Part of a small language model's weights: vocabulary 1024.
Each number is 200 + 40 x the weight over its row's rms, rounded and kept within 0 to 999. Layers, rows and columns count from 0. The size before them is the row's rms in percent of the matrix's.

# up: layer 3 MLP up, 512x64, rms 0.284, rows 500-511, columns 0-63
# down: layer 3 MLP down (transposed), 512x64, rms 0.258, rows 500-511, columns 0-63
up500,086,225,122,174,147,149,167,198,196,195,224,232,198,199,164,279,190,204,231,245,199,196,245,149,216,226,183,120,180,201,256,169,250,190,207,244,112,234,213,241,155,273,163,198,145,106,259,146,234,201,212,222,161,176,229,213,227,252,173,150,182,183,147,163,173
down500,105,146,205,231,169,271,194,213,162,231,146,162,273,251,236,125,243,221,255,127,216,204,153,242,181,166,214,240,207,226,152,190,170,131,158,171,271,235,216,185,166,129,183,213,159,186,153,205,177,167,150,144,226,216,151,161,236,202,202,178,175,232,188,128,147
up501,077,179,184,161,206,207,153,191,138,269,184,99,221,135,119,273,191,183,218,219,185,169,190,140,190,158,239,183,183,254,251,172,150,178,212,197,151,265,274,203,210,197,216,239,191,246,170,171,222,135,213,239,237,276,197,243,182,239,162,249,181,195,145,186,215
down501,084,201,205,240,219,271,224,123,229,165,230,231,200,277,268,157,193,200,188,196,207,168,202,259,224,229,154,244,153,220,204,224,185,224,239,257,247,190,228,261,175,219,145,179,243,159,218,196,248,276,185,216,286,162,243,185,222,254,245,114,236,211,257,167,176
up502,114,245,175,203,215,239,152,236,170,245,261,144,193,133,234,206,123,239,271,234,228,188,214,201,217,185,247,194,198,207,217,164,191,199,174,249,186,176,189,194,147,175,162,133,205,184,216,208,307,162,212,177,208,171,97,219,194,292,233,230,213,163,278,161,216
down502,111,277,233,185,268,209,193,171,171,298,200,156,211,204,194,212,174,178,233,191,191,109,168,261,155,217,210,194,161,241,227,223,253,281,257,220,168,155,216,156,126,202,195,109,226,194,176,166,181,234,212,140,227,185,195,193,167,215,249,242,224,172,138,170,247
up503,087,158,142,197,205,203,235,207,197,155,256,228,201,197,220,207,261,179,240,188,179,272,228,224,230,165,123,209,196,134,161,176,281,160,124,186,251,195,204,169,236,248,160,197,199,130,206,161,179,256,135,207,136,185,165,253,242,182,226,179,131,280,187,239,218
down503,089,179,229,229,210,202,224,197,208,172,131,165,220,218,229,155,133,225,160,172,216,225,177,262,164,281,209,214,191,170,247,140,204,188,250,211,259,154,172,201,197,187,224,216,240,202,169,230,104,212,171,213,196,123,241,179,249,162,153,283,141,244,186,163,298
up504,151,223,213,209,256,183,107,168,241,151,234,142,189,235,122,244,203,200,171,173,210,170,180,206,268,190,261,164,189,207,294,214,171,214,144,194,141,180,142,277,192,159,115,157,187,275,225,160,194,200,213,254,212,156,142,181,206,196,243,220,211,205,179,210,228
down504,158,232,235,177,245,159,141,212,260,163,272,187,194,301,186,187,201,216,244,196,250,259,234,162,255,191,152,237,173,193,254,150,235,178,206,203,216,224,178,268,144,139,162,166,223,234,174,160,268,206,201,208,123,134,128,215,215,177,216,186,203,190,148,157,195
up505,117,285,191,248,193,242,267,173,216,152,232,178,227,210,234,143,170,213,169,207,193,252,180,194,188,208,224,209,239,236,206,150,148,225,216,237,154,190,263,202,131,253,291,206,286,163,251,198,229,172,150,185,196,169,258,163,185,172,100,149,159,177,171,201,204
down505,121,103,194,164,170,157,229,192,249,195,206,244,139,262,144,139,208,229,169,249,206,188,213,238,235,197,220,143,133,145,191,230,250,229,164,213,144,245,167,181,272,137,186,213,190,264,161,200,230,264,233,216,213,231,194,175,215,215,259,212,258,246,195,268,171
up506,094,146,137,142,187,183,239,186,198,284,172,216,174,226,183,194,235,225,218,159,234,183,220,208,259,224,250,228,218,160,159,198,264,181,208,285,128,218,269,162,161,239,187,222,261,156,213,215,213,132,213,229,77,176,186,209,244,207,191,219,248,227,180,251,211
down506,089,233,186,200,220,231,192,193,209,244,299,282,238,258,282,163,133,213,181,200,168,202,225,186,174,162,205,132,155,247,207,163,151,182,213,175,276,230,135,246,164,221,259,200,162,217,233,195,172,266,235,187,236,218,239,252,224,284,207,176,187,215,236,182,163
up507,088,175,185,156,191,135,130,244,235,256,163,213,215,220,178,235,215,126,243,219,152,161,224,124,179,178,218,194,176,113,151,120,198,266,157,219,208,194,221,224,152,236,143,190,119,187,216,248,157,227,239,233,230,209,181,176,199,192,201,260,174,242,218,267,246
down507,089,257,196,186,186,215,199,204,169,233,185,172,198,258,190,230,165,111,185,233,212,129,197,207,275,168,236,175,186,204,190,178,223,241,158,217,141,124,164,134,179,220,148,266,158,191,144,252,158,276,208,148,313,157,247,213,208,257,196,196,225,198,211,196,200
up508,104,202,235,151,110,266,221,202,186,129,239,252,130,172,215,249,205,194,222,165,210,163,154,175,190,185,128,161,245,186,170,154,135,212,241,228,173,196,210,161,214,271,205,178,160,161,257,172,197,276,224,235,201,165,212,236,240,228,258,187,197,225,266,281,206
down508,117,198,203,191,199,150,239,151,180,222,192,198,243,197,181,296,215,179,213,213,189,191,221,222,217,235,194,212,229,171,265,222,246,115,273,230,227,140,227,204,196,260,230,188,159,197,166,224,180,179,241,160,265,216,98,148,194,196,247,229,233,204,161,79,249
up509,082,225,159,239,149,176,254,213,231,301,227,124,218,222,210,148,245,255,156,229,270,153,190,246,192,183,188,205,183,234,188,160,258,216,218,150,282,117,217,179,214,200,206,203,139,199,142,222,227,100,228,168,170,216,176,212,182,159,203,201,236,183,200,219,254
down509,085,217,232,137,204,210,221,166,169,140,172,220,264,221,178,286,183,192,259,225,188,248,216,175,239,165,215,220,214,219,198,203,200,105,216,160,137,217,166,229,264,201,248,246,235,269,125,193,226,187,213,244,205,230,266,203,172,230,247,199,184,163,122,189,109
up510,089,111,206,143,231,184,202,151,134,232,203,311,181,188,172,218,229,215,194,173,193,224,171,213,212,206,167,175,239,147,77,217,255,234,192,124,210,174,225,231,228,167,189,234,180,157,167,134,157,256,186,190,206,149,171,166,233,211,245,238,185,241,247,222,172
down510,094,196,223,271,204,227,152,181,239,198,247,193,188,201,223,189,140,179,204,200,294,258,229,240,250,166,154,190,196,184,278,251,295,193,124,285,228,234,226,169,142,212,163,240,209,165,224,206,235,194,148,169,196,179,224,174,156,233,212,136,242,209,254,204,247
up511,108,242,120,187,216,127,211,221,230,215,196,110,205,195,220,168,184,110,184,203,215,119,182,228,225,229,132,226,186,160,135,158,325,182,185,287,203,216,188,219,242,179,190,194,229,211,215,196,212,171,187,182,235,234,211,228,223,224,199,280,224,267,190,208,173
down511,101,222,186,99,211,201,207,209,227,149,218,209,148,161,258,234,228,250,194,192,238,250,188,138,197,310,230,193,233,210,240,243,115,156,188,249,153,240,198,205,248,245,166,284,198,189,259,215,228,159,218,161,224,250,189,241,200,146,234,153,189,173,227,236,199